{
  "n_layer": 8,
  "d_model": 512,
  "n_head": 8,
  "n_kv_head": 8,
  "head_dim": 64,
  "d_mlp": 2048,
  "vocab_size": 25097,
  "activation": "relu",
  "norm": "rmsnorm",
  "norm_place": "pre",
  "norm_eps": 1e-05,
  "positions": "rope",
  "rope_base": 500000.0,
  "rope_fraction": 1.0,
  "qk_norm": true,
  "attn_scale": 0.125,
  "bias": "none",
  "tie_embeddings": false,
  "parallel_block": false,
  "init": "normal",
  "init_std_qkv": 0.0258,
  "init_std_o": 0.0321,
  "init_std_up": 0.037,
  "init_std_down": 0.037,
  "optimizer": "muon_variant",
  "lr": 0.0145,
  "lr_mult_qkv": 0.4,
  "beta1": 0.95,
  "lr_head": 0.00731,
  "warmup_steps": 20,
  "schedule": "wsd",
  "decay_fraction": 1.0,
  "decay_shape": "linear",
  "final_lr_fraction": 0.0,
  "batch_tokens": 65536,
  "seq_len": 1024,
  "doc_mask": true,
  "z_loss": 1e-05,
  "train_tokens": 683000000,
  "steps": 10422,
  "dataset": "wikipedia_en"
}
Each number is 500 + 40 x the weight over its row's rms, rounded and kept within 0 to 999. Layers, rows and columns count from 0. Numbers have three digits each. The size before them is the row's rms in percent of the matrix's.

# layer 4 MLP down (transposed), 2048x512, rms 0.037, rows 1897-2003, columns 256-319
093:452521453454510582431519477508528484539547466608521522581576542432496535508577504452434554597430573536486573521499512491531508501455489538415493473435570502515532462403579509496542547525482461
095:510502500488489461473503536570505481560575571490492454513450557544443503545494499570537466503474509553443508579453508494462487476519497492532459498478549533503479487504494499570434525529567435
097:503531543453451466472430500508468475491515508470535422498478514425519550531491535580532501527532479434502519575496481442546435474458473458471556564448529467484479565454564525488522455537547491
117:467553450555445510516410480450515468503453478530536501423538540538552538478531578516431469514466479478468507497477541469506457486496519499533435550517527446467433463510446564438540537434532457
110:459459489493478470543501561520496499545477474490490439434559429495509559537545468507509534494517546398523601569526536455510519507462474534483464485479481471582486557476527565520507458515573455
094:520514484532479534503501496489462432518629551493497470476491579527557497551458480572466516569564504424526499509502478511546477420479454428497500516541499462532536535535457505435513487506503578
092:518538517537448536490490524508477578459424457437523559587475445474520578490452439508523551530504542469503556470512534514522453518529504466512541543507508447495511529488523521437505564488467496
098:464486441561452495526523492454502458440548434455553403510543478520566506434515531493434501478443510493452475514460573528495511537456521511488436487469487492459466449461429436507511499623473542
097:495478422542522520499531460486476490454464458573417537544402535482515535517502458440440538521427427499467476510469475523575516432487484517507489468506474496491489483499483465497479507473458459
092:570510494443494527552507481530439514563438528490397540502556493559511539539541491606537546467539573552501516469511524525501452457530519526585451459552554499464485508534412437453519507507534509
089:408456510469519439464430485509497544510428580482530373494510417542481511434528542530471467429504540519508582532544524563510535454406494463479483445527439477540450492543471516500467568491441475
099:477539471519495545562564528518547540529574439520487514509500517561509530524535564492543483501519533422499471549501524465480489485489444527471450485503497515515487481490531493375502498549509527
091:430486569465474485481438593546534493461541532494564506526494496476455539515557549570455472535522422512493544493537529500451470529548560495534466486477504529479521546521529428528545417568513493
090:507492451496525485477490462454546569503546546604437512417522469455502470520500514540468497447574527532538518526517499432485514559517515454464480512482476482538443536486484525546499504511535431
094:538542516484542434499447493548553491484538493518496521528482464409554463459526506499513541470546497538529509480555472483451528455534604533514475512511503464522470518506446514486481555501553494
097:556460463525474458512526433516416495564526519425502438484489408616447524473511490565488440535498488502409522518497457493515499519515471545514575522458514515558518513432465526488570570437528525
099:531479508479482482447521479483551551532487548482453460449458572597458556477519478598495522507500499490505576415494526462389519539477443448534427513488506519544507508532491440480517477488502496
093:508559557465498432481506490589454440452532512505542496524490472539511493515517561517525502464465485466534512473500530506506504478486540464480447520526523512472501483494509467504457550526493514
095:477548457428476474456500507588581437522486517489443485533554464487476432501463474512446481505425505483549566549508492507482496504530485477523449456501458520532594465463541528524526496482490515
095:527488484522462496545523529448455539512476533441501524484545552463516513556457527510489514523489472437580539557489502448501404499481454481552456491506465552447584478490460465539577496529553512
094:542535516529508510501524490470467504474479511525447480472530509447501496456470457466499507479505499493485524450506449468468401473435489532540569427540617578488491482424482500549540457558506486
113:541521465507475473529458489484406525513480478516465499559482455513508408507484623455460522486514539474499472518527505509445522414520420496462427513460529558461493473557526499450469556556408469
094:528518524538447536525485525434495504463505515512546545520447392526463529463526597501545491515531536487544539454507469572529524455534470439481497556547521497455457482495544477523484497513434462
089:518484512495413533462539485551501530475474430462510508490451535461527432508471470462436518528472480523515461490532504368537480543540499487508520495509438486448533510444518507510451485501545546
107:548532495481537538583588562546489573506542523480506482565462537522543500532525571458592445533507468472567471464464503531479540485561455515525461471502549493553555442498532521511453556541564414
099:446499485448557518521553613503515469511471509533404476534500452483407517603544460481535520553515440458505522531531525518501545467537459485511564501455538435534502546530486515450472502508550504
101:487470502575462525482456495474490515514539474539488503436492457501537482463552474387535459472473497510432560505466458468514485527547520466505505507509497500582502508454541462482577503420554552
096:467476553464561543498474504519516543545470507520444485545578481487466483531519472529518500510489493473523478518470516502477457553581499501443428473535544519530521475579563453599523497498522535
099:503430556472488492568512473545469459549475491545474521513495468494500503540612513499526511516466422510489476535526517490519470564488507565543468548457518527417476483553508514523549455488419528
085:546453557522483468516473468489452516459501511482471510485444468545509521519483466517430537425463512494449493506508424442491546519496513554426412508483479514535465556440554506446520477470547519
111:525398472456573503507490496506544454488481490508474509537504583421527513475494512540501522559499467430417492422539425500444525448517479485485449463520493467461437385527490504452518398526518569
107:527461518415460497468512479527509540516505442524542504527510534495553462513498390506558541538487446515592543436464495503437510476488497514508481440506579505400572521515473509553418493538505413
094:515458518522471439498442468411498488519448501563489480550487435482552526470492527557558541366470520471555520524517472431498493547550497534384494548559461561515511428505447497529542509503516513
102:517441589523505513549541523502491509409456521444543484502521457534563562521531549469511449571522504531589544492389508518519599555543471480505544508496480515474497523545488564512558533502439498
097:495474546461530527425570489503507499548535497568589539451586468472489522576494499445491513448467443523561468476467468568434548504415474476547489502448503510559473577546535578449558577512552495
114:455485567438517514467461556531519445550480473466457486426582555445525571423563475513517531483541559468485517489532476391413508497520478478498510541494537522524482498460473543520497491512493518
102:506493492468539501477440520447520512480426461495532521541498514538513536510593545496473557505492552514446543489576516547555494485404476504564484471505481521557452574440461457535429479538563486
112:482482552519492482476553493486536504490482448465534502539516485510495452507519486470481464440494473491483478487529486488457480470473494472433457468541494599514512568502514518522500487486502526
099:448512467497515439495469563520529491519511450551494407552499535490508535457533458514497531559458424519503578493474524451507445525439515529552500460489523503430512555433499518407533544491534495
092:511435427564481474483537583461582456494509555427527438500440536482507548472538489477514515512512471522499524534539487479550540501551563440508589479481486543451565476469434519456422454453486524
096:434520505423473548485504497453426509484563528464534523411569423505489499513514517573525574505454487470464520485419515511522485520471544555549496574538530480571456463427469429508417620493473413
088:523529482462499583504468464543448536492550503470527421536522541435481452544537423472491456477519456452484494484449547432498464534506545544492513512480565453526508594470469483510490426471509559
100:482522483457484544547439526494544510468532491470528566493527538530481481522587492450509530481530489416489582503416477459462491454470543487485482512449471427479483553466485466502532459454467446
101:498560465461585468470522473487548548428313555401439488490493480518522547467490539480499489450470433489444524530589479450545492557477542415535432490592570480395437511615439571481547454451479453
108:534568473555541444490537384475393493469400458451483442495450512563502435457452524440509529493478485500583522535495503507527559508496530542433498523499497556553564428527514450473472536532491495
088:548512537524468507532514479456494520565553462503541513499440493501548476465461498559445443522516527523489545524485512458527509521476507515578500541474545434455596504499533609517528512540484502
098:509476584541449432514497521429550433504505558504467426482448490472478536563548547577586514500414448535447536468459436480511588443466549471556481456573554453508486448501530482536518532469506507
093:523457504526518479560504479555528546503502534460404433534477498608535507483475509521602398484476502436537519517499461484473551599456524568434515473489519534451531471517545577569514442448510458
098:554441539529503490443545467513515475475539478500468524492434521435508440496562468519531540585516495544478480547555438426567532514488543538505488505460494528550479559545575500506595536472450468
109:464534481493412537475544468462493552523570409435510464457502481456532521495441497537495487587547458485502556414524555527501538487564550551481421533575515509529520570498432451474457514493435492
117:520523514529499511402484470436482512443497486525543484527555540437538516475577500494508528452437543427459513541466548513440546507564528403497471540527505464568487481451472573477499555516543487
094:513481504431506483527597477532517579485488600519510511480429522557465511495522549575499553438504506528527545482529498488542525486490523489462498523535527577505505503513441475507425566500533534
093:522528443471493519504513547526510522509491510550526505542494574494479450512500544508501437516440543459490445534524464460525535392440480549569544497551486527476502504516451509481511507500582547
091:503469525521474459456525557502564522486552537528515507499514491525465456463529460643516544450394533546489498541569541459470425514517515510520505508552476525511518464528482433487458460497555486
097:509526449515492497538532510506466469484524472435481531495506464497535495528505498477508502543485478511509458485501507567564495461524495475481473519497483520451436479506414557500529495474501418
097:480446412487495514474521503524514451520484458529486511511515531502528488517495535555548548509474545502496465505505526458511515485543497533516541499573458521512494463451477445460431414526531463
101:425469562520506488521558462475511481521526523495507432498421428437501546604552491525528448520533490537462492547501482476482547586546497516555499533509545487526467479539519509482484480480556523
095:510499516502465478450500446538442496510517415524521441453547480488396559426533409489533527479495486542511488461501412529496572456521461486469477508493551511585460493503490480496508487452463535
105:536503489504544482440437456532494455530450454498530538490444484583526586531458488524515454536483468513529430488506564468517541503498529466606495546514548482534507516539500422522489540563483544
121:506554429469533518609486577517508404460476495465494524485503543564597491508475471444547511533531462490515474518517554521496540568460528478497539433568470530450458438467523442498501516515551521
080:565507505385504499464461489516550490450493501524557451496482431508462491482512514543507504529504528405518516413482557564489535579523513505560514558479431503525505540468463479563522541401531521
095:539541489507533480441539559489446554511514482483495531546530457517567580512519537538428531416465509498555515493466481562519514467478560504498557543490479471488459467502467497588414499578504493
101:590483494471496436509506519495541533462491423531477493512417530561488516491455465500471472460482537611470568517533484506528539548433491493479446503472567495451532466468509476487479448490457523
091:488454490479477407540452490495507484486556486546499532476508493502503450481497507546570564534426542523531572529525491475524490507468491543552484522504518481451500473476450424522560529509429472
090:532440485489566537515495457603560510522442450478455471558507475538544508492539487464533551549550500508445506531557454493519461492464465484478501489524503513450521548486543574485600409499507487
104:430561459502532525570557563501431512536446559496554515472484453510492491559457503473440466482484485536504514382509545535495486423508505534537558491461483509589481489465514462570539414535509531
100:476467467509484495526514504518491457457554523499491564486460549540535528501540485492482420520521443478502491593541511471494460501474461454497458506436485505476447502555473538483518497509431534
089:488515480507494464546454524492521490515445501451531498517464473517525432499520478485493514562470521543485525518472386513542474471445500478534437520445508507507469498455511451501468436631485533
102:496405452493492460493489570476444537485464510533505490490535479467478560401568466477497432520556551481525498578485504508544468453531480589489535533501545549590474538500560482568528479514536533
099:545504545493526535537455461507477546521608491437439488516479556476518491525493505491487573447509559485467578564488517476452604467465560560527571495573519497572505501513502481504479560570413570
104:422439438528544539450413477436468470506561492508581468528512542469531489468479512508528534537549482496481478506494439433557473492472486488409500449479475397445521457483536512521512483520573523
107:446484466484489472499459493489541471559444488465519577490527637501483482468589536485448494573495525491582492459487540502528546503464393440564468499563519488555413505527496504485492447532560463
114:460436488555501523543513517530516423425486478554552419587490489406495499483503576522481471519504485473453486481480484445473590538534444430517531519540507468456492508421516497508509521510454489
086:542514499500525541458517563473537535530554537509452499503450486427456452501482462526425488563505423485556521495496477484480503571418490477505536515527494547454467541457457494581512415467556521
092:445495509524510511563546496550568579480447499538409553476481533474505505567444497548473512436519458406419510551426562517444503501571489522568532498465518560534510486483429492542505456501513558
116:487532535526519521457502537495494453506542436471476455460578534437545490500568466507514562556503505439571557534480455515455466496433536522539583494544472517438509518519468454392558533529478534
091:458504477482445533496439531464470536535501513468459479489520501446443501535501505546482467533459498437440470503481460509580492569505548526478566481467476532434573494470541469503516465501557581
104:476566455443532479501482476475537473505379486553496465466544540480495495411467513512543489430536516530521567545500503443517489498444419502501547476439558633455447490441451486541542496513462567
088:572505492499519478449545459499521580501578526494455551503526444419509552536423533422470564471472516489515517455478446498451511530504518511482521508554456530497456497548401543563522504566495543
098:568434535514536502533519546487462567438480546527534477472523493479494469485511506430487466414504508457529472470470494438454454515543530547498499505523504566451467545447440484515465533551461481
096:500458423387504453463422429496477521510478483498463475459545503523449466486481496430512473449540478584539469416556488555539460469503509515475498492517528512448484479434534471529487523479500557
114:514490462501402479532447480502488485557536502498483505463522480564539511541526532509573498520476488435482494500512494430576513473509483445496490514500504503495490540465440481484542533511463448
103:526532504518497534481485539569532466518523462448535520533541546520486533498494569517541511480547516512518447448502507492477482456479547445518514546573539489550572479535550526422470552551448534
098:456464535502534503443502507517520513539551564458472550522497466546529503465498494504557477477557445485538569572469541487473505510541545510501487439508506473497466506537484493548576468491483498
093:482551503416521529495469488537505507397435538515460460524530404454468515491466531504461563418474531487479539557577560589465476461535495516509467559500478587534495448466498470523556463500484493
117:517512495562522414506436433477519440494523475468479457569569532502448490491577515494481471473514492479498514438486493497554573459445506528393481557462473494499496467480528563515544517515440525
092:428447489457500542556473433505469505522460450494475514439516536556511466536456524458444477513544492456522494548487502466507485506470505486501417501529500516476561503455510434552523521520497539
089:514477460580534470472386514494439506428418449486519444513504505543595507485530506474524479445508449436482463522535573549518515489531509503467539504477427444445461390528536528542565544468460511
107:550460471518512459460485482522462502509502483434563555590528577501500462460493542441479544555528468482527475550515507504506535448516472607496481515493516535511523441554507455474510500546475416
095:501505537546520495557501476503481493587519467454459533535461382493472531527456471516456522514587482509459463495530475545526556502468533511489518513510446502502479438494449487478536475451502462
103:479484527554510538539548454507480523528527535457491534523533489464596546483502516531528524470538529445491519492521463465500510467544484456468519471503556548476478486497465497478518428537444516
099:549494505471481554505533503517523486493537535461537491502497513493441506451531538469442596486489479436494502495528499452529501446519561480420542541510475508550601625534463559562441516486489483
101:508469482431536525534543549513490535533584451505499489486447540564596545505455541464486555465494604550486501554504456493440535381540487516494565440571582480515461542485545465539446473449509506
102:501489479539567540543419493487521470468444509474458476413543537507529430505449506463573543523485504509571484497416471455514519471519427478447507493481440466558551423507545532441536482545510509
089:487431441503557435491402488470565417502527567503477518483519553477499548535473536486469462465529495507534501486494510520557476501504532520519505543508527519516399561526515527501518498500566515
099:561525487460592451400474504518523501540522508569545502540500469448510480460550501569446466415521512541521496569487474578492511450519475590485417481474578506457494497484487491554514428409519514
100:458455468460519514509509515438448493568581446418481447457542453477488439422521484514474515485594431464489525520463457526505491476448559482490458544458503429440584471547549491458446571466504549
096:508463508528501512517505535474479517501556499538513458473530522424503491539561556462503512449505494509469458428529455507496542432528501430427510558518464489494491464518488525424480551534431545
108:575540471514459468562522558558465493514406448435453499558483550571478577483546463533537595423516492471447551472500514545553472562537481527463498465518516547499562457486568473478480478518565497
094:463506462509487460414647554522520579465529430462561516494439593536547537432490527520560537512542452552498541507504490636446547519438526498583464517476461485495543519531502438522494432453549425
099:464484467530488458485531540448532524490427520393473431443524518499458504506510510602474478520559474537556516508528440555619587448531575503483447512494503536470480496539527543484458504549491480
098:436470468477551564452478507520491561456558549492552435433502547422481552546508489507504495528497488494510514521481527485418541505511464504516495529430489468410535542518533454495535479518573465
092:444460480519555494525476474498435446470485536509629465491461509501463597461512507511456487521500474519389542545481498562504509526553482500486497472502496511520456580528474501532545535473486492
099:500440531565497497504519481461502545537516539458531437548540497466512540476503469446465492534499460542456523415494566488410483459490567505570472508492534492565440524479505489439494578491430498
103:471476549478538519534470523548412573501439440538549506500451486464526510547444500472565521496468506515427515517504498468492499471527588495552504479593512472556435494575481539463563495474465520
101:427412501568499503545422547569476531506520516469478490444468514497446478530447473426416473538487521481542493518479524512489584517471466551482503517510475459527526587525449536448527505490556533
096:439499537509539420406539524516466457493489409526472539527495467467487456489452490501468451508555459480471540436476514535558512515515461436519537512513523541454534565523523528521518475452417487
# layer 4 MLP up, 2048x512, rms 0.037, rows 1898-2004, columns 256-319
094:468518563527449610486545487443460473513504444465441461420417504526469487407517528495490508524551468496490530538429498400496541531445551450536451478504485541503546488474472500464536568557488578
093:577463494496488459497450433421504501486455502586453601549489521483488452520530482424526396534413508490514599417515535470489496590513500562477495474525475447485549497528575428487534507491486468
113:474530478557481504475553480481499539518430558476498532449484542497524474550563491469500405527579502475514474534502485513510448589493557531472499466535450504513510528518481560517555490505513489
102:493546513483481455489505487517519511504451572548471459460505408481526512425545461527456526500550536487528460499488477444474478554555511519441523463488482450458492546572447388477510569494478511
096:511485529475499527538499479495532542466470510539469447527468495449429545508508472450463544482520507507421438526520533514541559491501433590481532473488543495514443411566522535535471478415456444
104:532526483484484551479482602505489562592556544450473455461482442485525532475518522526587533510530537529492472435444520534525494527504475492543503508485539455486501487505475482468469509503425527
098:468451530470526540491456501450532506469445466432438562428516461452523437559517450449507617509412471505497438484455463499410456460537505478572496529465499399496505503458445598539481487459523499
096:404495508454528510476501484533436570536549457494469464496539504444486474486512551508473541449522512514532550484463398421514571531526448497526439480494493504495428489545489535514428524544505492
095:374534522531528524505511535453548500438448525503533497492474493504523420508470440466492488520482524477443552493481514475549495524514450540489482543455510453534500427482562474497557513445447531
089:487511516535406510577523480501535534504509478433514529589520566543564517554501488531521519527463423425483471520477523500467526556497520513452531501520569522471512475512544461533489478472445440
095:526483431537437451511494530502506569499502469471490470502411515473456453501470473460417568526560578493458505459464518534456526526512475485473490576537411411483448468492576557492511530535455504
099:501617495519553398514457458458414507576488483526557441512466506557483445464480458481509482456506452459488431533548485429583546416480503529465532473515508380473552448488446537590509508491515482
092:507479550561483492482471565445501454509419445497562545496493486460455495535477521485497498510475462504573564561527542557521523581458482497472501414506453466482498505481547487468491519452463518
097:463479498524506538513563469420456548488511472546480527447497553557474460478488495512430525544430453503470579513546510413526505496494438452525550476498646449478570479494515497510439474505490483
096:540600548510555527505498429479542586534428494504515432429444486487498540564507475488493424471452460543542578445470594514475585502472529439556421533437454480517487538455485530499480467541521493
101:463454519493460407528517526483541453478541508491504462489527447501482514457490462511507472471502494501564523499474587501488511528554552492486561546534484522497510523476460442508471519531462483
092:509559472463505530499509485457468564543463512537457525494486490525456528489466441501460521535554515473488531498477514500492488497505466549548578465484505418542479523541494500504542528478493493
097:517478531551431455534522580486404584432505509528500505437471544522478447501510539454471509539503455547522448476605494474585558430521468484462519571558499470477426519441497472493493537548494517
096:486452509533519496542582537483489534526547563441458452517528563505458588432540486463449549477504518519439471479499485514486465526496525538504508464523548484499505438554419497504459556463474487
097:499498490474492489540474485493470478549467506511471470480585481527405569443538566525531528552441489487511491603496513609489539563487532493422546518484571481468503457532445553485505507531469508
112:506519528483476501482564461558552410495494508506407480477479518525479496516503527497498508486551493483518439494560543573486534480474482500482427552502444514480500542493474500517565461524524410
098:491487465497516383479518482445560489513482536565464497560533551479542493528516493479558469468471461573496492545443521436472486496515484556491480508499576484545520493479584486495544488486535475
090:503557504503522543437497579472544446498510429416531495487548450514482485451544532521477494487550426484592543429431492538463428522489510532501522586515480484487454423486561479488550507545566441
108:494486487480509506467509515538527498558526525510559505484452550445518472498470473494502518577483447519435522511373513584577507545577484480456502491462527455572502495520476478543451457407535438
113:418520521534502558532452476516482483513523465441458447524522513532578506423471525531502460551541471459575520509534509463480488488482508519467528475469531537446543490501486537525508516526480574
097:461530507519531551411497443528461440555467448461533518494536543502514502529525478520475441481483473486516579528520585510438499503539520557474475478484458436496482468581489496443519480540507456
095:467489515395512524505566507527559452479444586548491481446468466498544535565482491550535464544535505539498490536464482469446508444504508537580449492524448538533508454473465456541512516516561530
097:493529475516440531536498549503476574480535541555521522503458534449490582511452487505506487522478435461486451496482461487422454536502445431474524492540520488516475499486438538506442521494468512
089:522498516493475467480530539548533499564484505486535481489536583442497465476517540468488551506586530447503420545493536532537507445466468478567448500539507475536552473482460490547519515516521467
108:470384503455488515513555485476558485448561447578510439458555480489472459422469433513502498477461487475499510466462527532425490556465505562527470479542447480518488464497418517437490474528548592
104:462449532506454537466511478575517518479519533500496579430534501518515560523448547451521542514529540562526508513434539466502499571468461565498508515479517484535487582471547506495467546555459482
096:464537470499574539498491456502567400452534507526523445451421527464580613533453520486539495559447550458424468533500562496546508474473546534534517485471544539501467498497570519443421523448565520
103:565517545497526522476534575512523504507546553459519469527498468506520572532630438551445421523452450430472534486610559455492484457519495467440470494529516496509491525485487506415509451513484504
096:475530513577576538542531442473485461481491544483461528430458506538508453483469506492472503529530462497488472491501649477561538482555513530483479501578489514558507516480469489538425450475487579
110:534471523542523466513492459484502453427427547485493469489516513537525504474525451492482479483502463474471538475509495433492492512576511522479473471395472510522455530512487514524506450568506568
092:475564454493470499530492508529445494482471500450510506496452530545521464516515448456503493422524413531598535470520505469429562482572478502540519535522475452401527425521539494493618573555478537
108:485529473477449457430488471511529517571532548414512481452501457469456469486499511539551539482491488504447462465512526478445555507489430498483486498489508547522443551529545522550383554509530522
099:471476523549486492488488445472431491512517532491516518517499469543544486482521435492497516429512506529437545527514509498446596500543452527536464470522447532499537497557496467421485491446521545
099:492453593468431460510518518466457428486481516502570549490528572530479488534529506540452562444481463554576461526579530496495524449458524469475491509495429538533510444507511505426602491498463514
098:540517446460465489535498505509533503553455479516476542541484478499504519486491469486560514473484570520496451496511489464499483498503416504579531501504485559454492548549505472468456493457502540
096:547524472468571492551487525529560463531449529534522503425529558520515422520446567534513538512441507468448516617505509484533465563528507465513520523494533489522471539505518509402532553475504503
100:487505515491516487447525541499526479507481476502507433527485559478465516419450495477492475485517560467485501532558582490493480521557572529559428439524463502511480475523498521543577483553420540
107:641525570503484534475459452444422542488484523517505531437545539562494549481505507520491529419501513523489501526505488504525462472449500454480488468468547399517427475531445493470500510450532472
106:476517524533492521566465460506550497528525545555541564532489534399539505428531516527535475504560500469461572510473618583505533481504524482559520434478511485444484565509570520415482413503519449
095:546502479436533506496522503526494475523472563470471496496504525567476528429485513522593472451494479482411476495507530539503501465506468455510556525537610440492492466487500513491513489487511450
098:528551442544503519460498519411539445544472437537585479520517472447486497443540488473556588454545469402465491539466549510472504525504548482540526512492500517495448519484591572474532506493504495
097:515484546556534532484500499489520459488579530491578497451468529426514468523521485540512492531422506508551550472464457416478514458496555437473462535506492524541471544456440458457537535574532524
100:480463499494486515572525492440511519498557488559440463535505491469509558473472488436515445476494554437499507537546480530502465489512469452555575507474532535450438468541469520461551428516524512
112:468466459578465444455504531430475548453426422424435490492564560458537409517440551540462508522527596440505517466554500487509429504508455498492477500499493476478545516490475518524467523478573501
112:493531465452453467510435440504523570545520519505525534459522451535488473466477492525484559456521458473541520507495533537445530545476577487477480515543560472502496417514508498496517429492482445
092:497474431440459494541540568475560522536493471489464469470523515508499489483452491467500488529496531468487525498512516521513492512512486523546485528478504496476495521513535497530463507494508487
097:469504534514462412500558520516525533528470515538522432500493540552455496475525505510610474597452569588453440496536527529535508479509513555419442502441523462527495492531518584492490468552503520
094:509558514520519532451467556481456434526416422549481569499528491483414472441533551434468459537533460472566476435466469508561561471482502485527504525466485445531571504489483496432547519513519470
096:551514476495434446453554512550555589436458492469477511495519540445535483414470525490536547498442532433489554631472549460441463473512523460532399463521530523516518559445494477589415546528512469
100:485384461521517523509525517484496487527570569537524422476479455470474471521511459537527517473452508499499471509447558505480553540475493509517485457512561420497530532524459533465481593534497475
100:595545503476456562530489604511443453495527466547517466495491473513495433472513508426489569505483503527477463515539479496486464504427543546480530511525486496520390434497514471552469523479518540
095:409489500482634491506482461479555488458478484554522555442535510522480515510485472492509481516509469499451567514467540500511480528491441471434529510458480572452439516536491541452476440492504431
102:456480553537457487518520495537523492568489514502484533408453482487530516565446504497541512573521576525564468460564509488494555533540526446473465499540449503435463395519514555496475512532507483
108:512556520442529530541552517491463502450448457493497514534532484527516549490529426501483497518511464510513533488478479486532528515507473511405444538488436485411516544488504525474608464464484499
084:506485521524509548502551460527439462543499552535470555528496494536499572520444468572543497506475487502443497584477471437492438438466467455492478450475501495505521512522518539503542482561463526
097:481507462523516532555497518555488484468462539460530534480497524552478497511535479478553511497442386484462499458548464546486467513498534516475476500463521543449549422553484480467515537538482527
102:588477517439534552541516486573499501482511519541475486489555507522514489522528471551502490492511536503438449523459523495550548534442557463478484488550489486495498564443504508551501574576594474
097:568474465447473422456535540455496578450522543505559514566508543496546501532524535486530500453496470494439477509513490485474538508468517517460536517471500459558492467509558486458578528568432472
098:485496546523488504468499458496454448421475530430535522558520579502510515502493470525484524556424433508571473441454535511508504449483567456588464499480507500464477472459480470483367567523500444
104:509460497473429486517402426562521445544446631510484544550550537563425460475487574526490534491567507523498581535519512493524541573566467502463483550470527538495532484418503478402519562503443558
098:468528535519518509507498496520525515474480505489524487489519546525505504450589525575479460487471456496507517509536456494523434473462549473506510562510477488535470517498524499484643551535493489
089:506447509477501525460487489489482525448570423463505542628520558464518534563468521569501474446582512468470424459491506488481471597490497514564466465591506473465544531464524459447576510491554499
099:526493536487510517522505551426512487528482484462543424511535449492466463505501571490504491539495455504536572455529484488506456469532524507534565456480499461501583427488426526484533498481454511
101:480481535523550480524504454496469521529516508428545524604447514529425477583525496541480504498557545497553494479479507530509494464477531507540462459581489553540483473542457512477497409479508547
095:467503517508482515449516510483450553497506548479480549508418457471542474465470477526510447512554523523548435573526537483474480584443484510561465510475409455516496463525452489526510496550506486
101:532454507503466506533459462515465474504499519458496556488546503485592523459510450461534512452483497491594454461503455429517484504529488605559570489448496515444516487499554429466561494514538471
112:531523493495510508434551566432546417455470475538500476516470490488549486479479459501537538561449445433471465476448525494499446424493521470493452535455470465460469497493505566526520513473532474
093:461458518552431499495507540440503473451605468535471504472519469491534510442478516586461485519481531535503502460464471564485576489537570543442583506523498520445529528495436491495569558539548466
092:567518539419425525449481497505554505515430556495436532584471503496509470478455551494466463504503504489524504564480465495481524459525527532525423457506506460495452556473511541517517489447531470
110:495553547474435497482473467506464488550497496489442465457419491466472530512435498517531502502596579420511471487512565454516488529509418443481528559520494473475614522487504482478501543504551479
093:525498519560602438532495535521520480519481501596485489474528497480458440493503475519481446508545476518516551493484542495596577540501498448539503497416452449503528542474560519563549545427468529
102:499500487458522507512563476492505465487502496496496502480539495486483513491408466486466430453582445483452506510525488399453477560481499463538450555511474463512515585460477455526459550458502499
091:546492518421562475486447573502491484489492526534422434527565469535488498522531438517470575466548517451557461513541470567526544407499468394520501523508544481493491481516538484417530549579476388
100:462562530500578448459485497549514528556473483543538583554492525446438554492492512473501487554514511606522506483489503531530419495480473424477451478461476455550506522460420511466479421455497437
100:442521456559559474571426556479479466478552550471456447529496440507516476478558509484522437509511447562479473421482535561447491510504521549524518516549448509531543462482535437534467551502490547
107:538481495549521435532449410531540469448564539493434501492496526488569508554492524528499505478474492535492539621523536497500502476512499521523566491505500496494528488543491501513492451507474511
099:556524505545545478501562452568568536552529457506516556489473495520470546474481440469524505473479477522468469485452528506513506412540505454438502489493446498520544475562522487529501528500486508
097:533538461494485491515539521509495486509443479503526485458519565460506451574577492591501449491471460564489479506479471451531476526519473499460532522543566556516486498481457506494456565456552558
093:557462565472490480482458577549447487503550531452447490524468495529513503478443426465544491527506461608496479407391515439458512440498508504485542492492556444537497573502479488567499540551480466
107:498507478560487519450445470498506466515509507516474465501495450473434561409496551490492488509529460445540502545502523517504476565499563522431462445498513389489417521444534515501522539403545480
101:570506486437526475572503464513514558440530523508468561461518478487465450495490553527448441501491482490569526524457530501518439529497564541551444487523435494486482502527488431467450440535584562
098:546494513445453527449567537526543477543549542474485521474549464416424526462489501527448531552506626566519541473481474490480517531434505523541485482489575534528562560470474478486422489511567487
113:527533599486510481449555501528569506539462476483307473513441516495498571554498510510457477502486465472508463540469504510489615492552458514553482537527534489443410448492503492509548511557484455
094:461538476546450524459491523479406557524515496530546516466532489508463471549507512482484468569446504519539541482435559507499502504559485526582503506509513398539533454524483465444466525486484430
100:537452415553476531455481449522528398440481441511456458535485565491541466509487509530498586449419449508584508525481445506511467471551475530466437530475486450488514432496469394525514526498578526
099:485539528496460522515477521460575508546544564515495523499466463440512479511557432551480535483440472531497387471440454493499488494484472536470454533539529593499458459535501502451484504420534525
101:458462572502499512519526538481488435596484571491477468502487424476509516537475464544576483433488504489508518456551519479539495508487525467562492472551439421514449483493489508570494461489431456
102:429436482525521529529497535519558457491503476487525583481457512530485438495509465502523522520532498487432511445477537552490486506464482519509507453500515482454486470470545514409514544561479505
095:500491515457607439538556486535533473471524440473501535501533538527581505532487478599424548457447575480477525518505456531530454429454518506493521515550529484557551515503504516505444514498452525
094:603477496521491525519511457547516474424564516500551537522496485526523502534461499476505454507392478447529491497486512492513489459525529550591443450535484584499502503510478502541449435586520475
101:526446536589499481534490487583496469496472459577514485514573477515502495547487484526585508528511562456577521519565465488478499530524456496503434511506469570475495416519510526407406496515508546
092:548580496491456451430437550456505483542529513509481593434575453506499471470457466483467507456481546552494497583521573507515541501518496519491486442465466527525503448527472442563483437476505496
103:487495492514478567508475551554529462529508516472459588570479453477522549443541451533516500550556559510450521511501566482587473504448462524488541522510480494474513555509535495497526472449545598
097:522493509480538494463538520538451552529534445524530561519487588418537508511451515537473501510548454456480560523493546449525465460448580432481532482473421490490486478512464587415411456481458467
103:476554467495609432552519526496474562407515536486443536459504495477516503510526408536547539540582455496549458468479432557527555535481484510470548552457488513447507462526462516437552558465485549
098:480545535477430511536454520459464541495424479486495520424511497418547498507467471489444525585506484447518478549507485487518544491479474550540411521430499468589471467480478477480492470452440514
091:512524539528586473460530446539569523462429533481467466506532508625482443463531581517532475468485509474497445464468515546469558463516453487498485551453475613550477542481430483534531527526450554
093:474552484469507466421424400498561420479472470506518476455486394550435512469492527437528415532504496487556531511504566501487468581510514489522489505566462432478486507384537521480542437476520537
106:463495450510510540460462488512407526474516467463529498478447465576468487517466527495501561537531510553579508551458436440490471472572470545491459524487435463484448509521477491499462533543481476
105:461528477497519511531523587502513537444530519360499509474447517544522560462500507565445474474527464526525533575573518494461501447492465464530461503564454498579531499442550557514465482504540525
094:503464493467560445515470517497569485468520538502486543522511577523512547443548542514455494515491530476494422512456474483527489480516492469547547565536475560526470436554462460520457543492505508
097:504495502524509479491494565491551560503522462494465481441469430537598451435489520501454485509445537452500512543518509428545485508537548495477573461503463509491478521491474481559410650463537495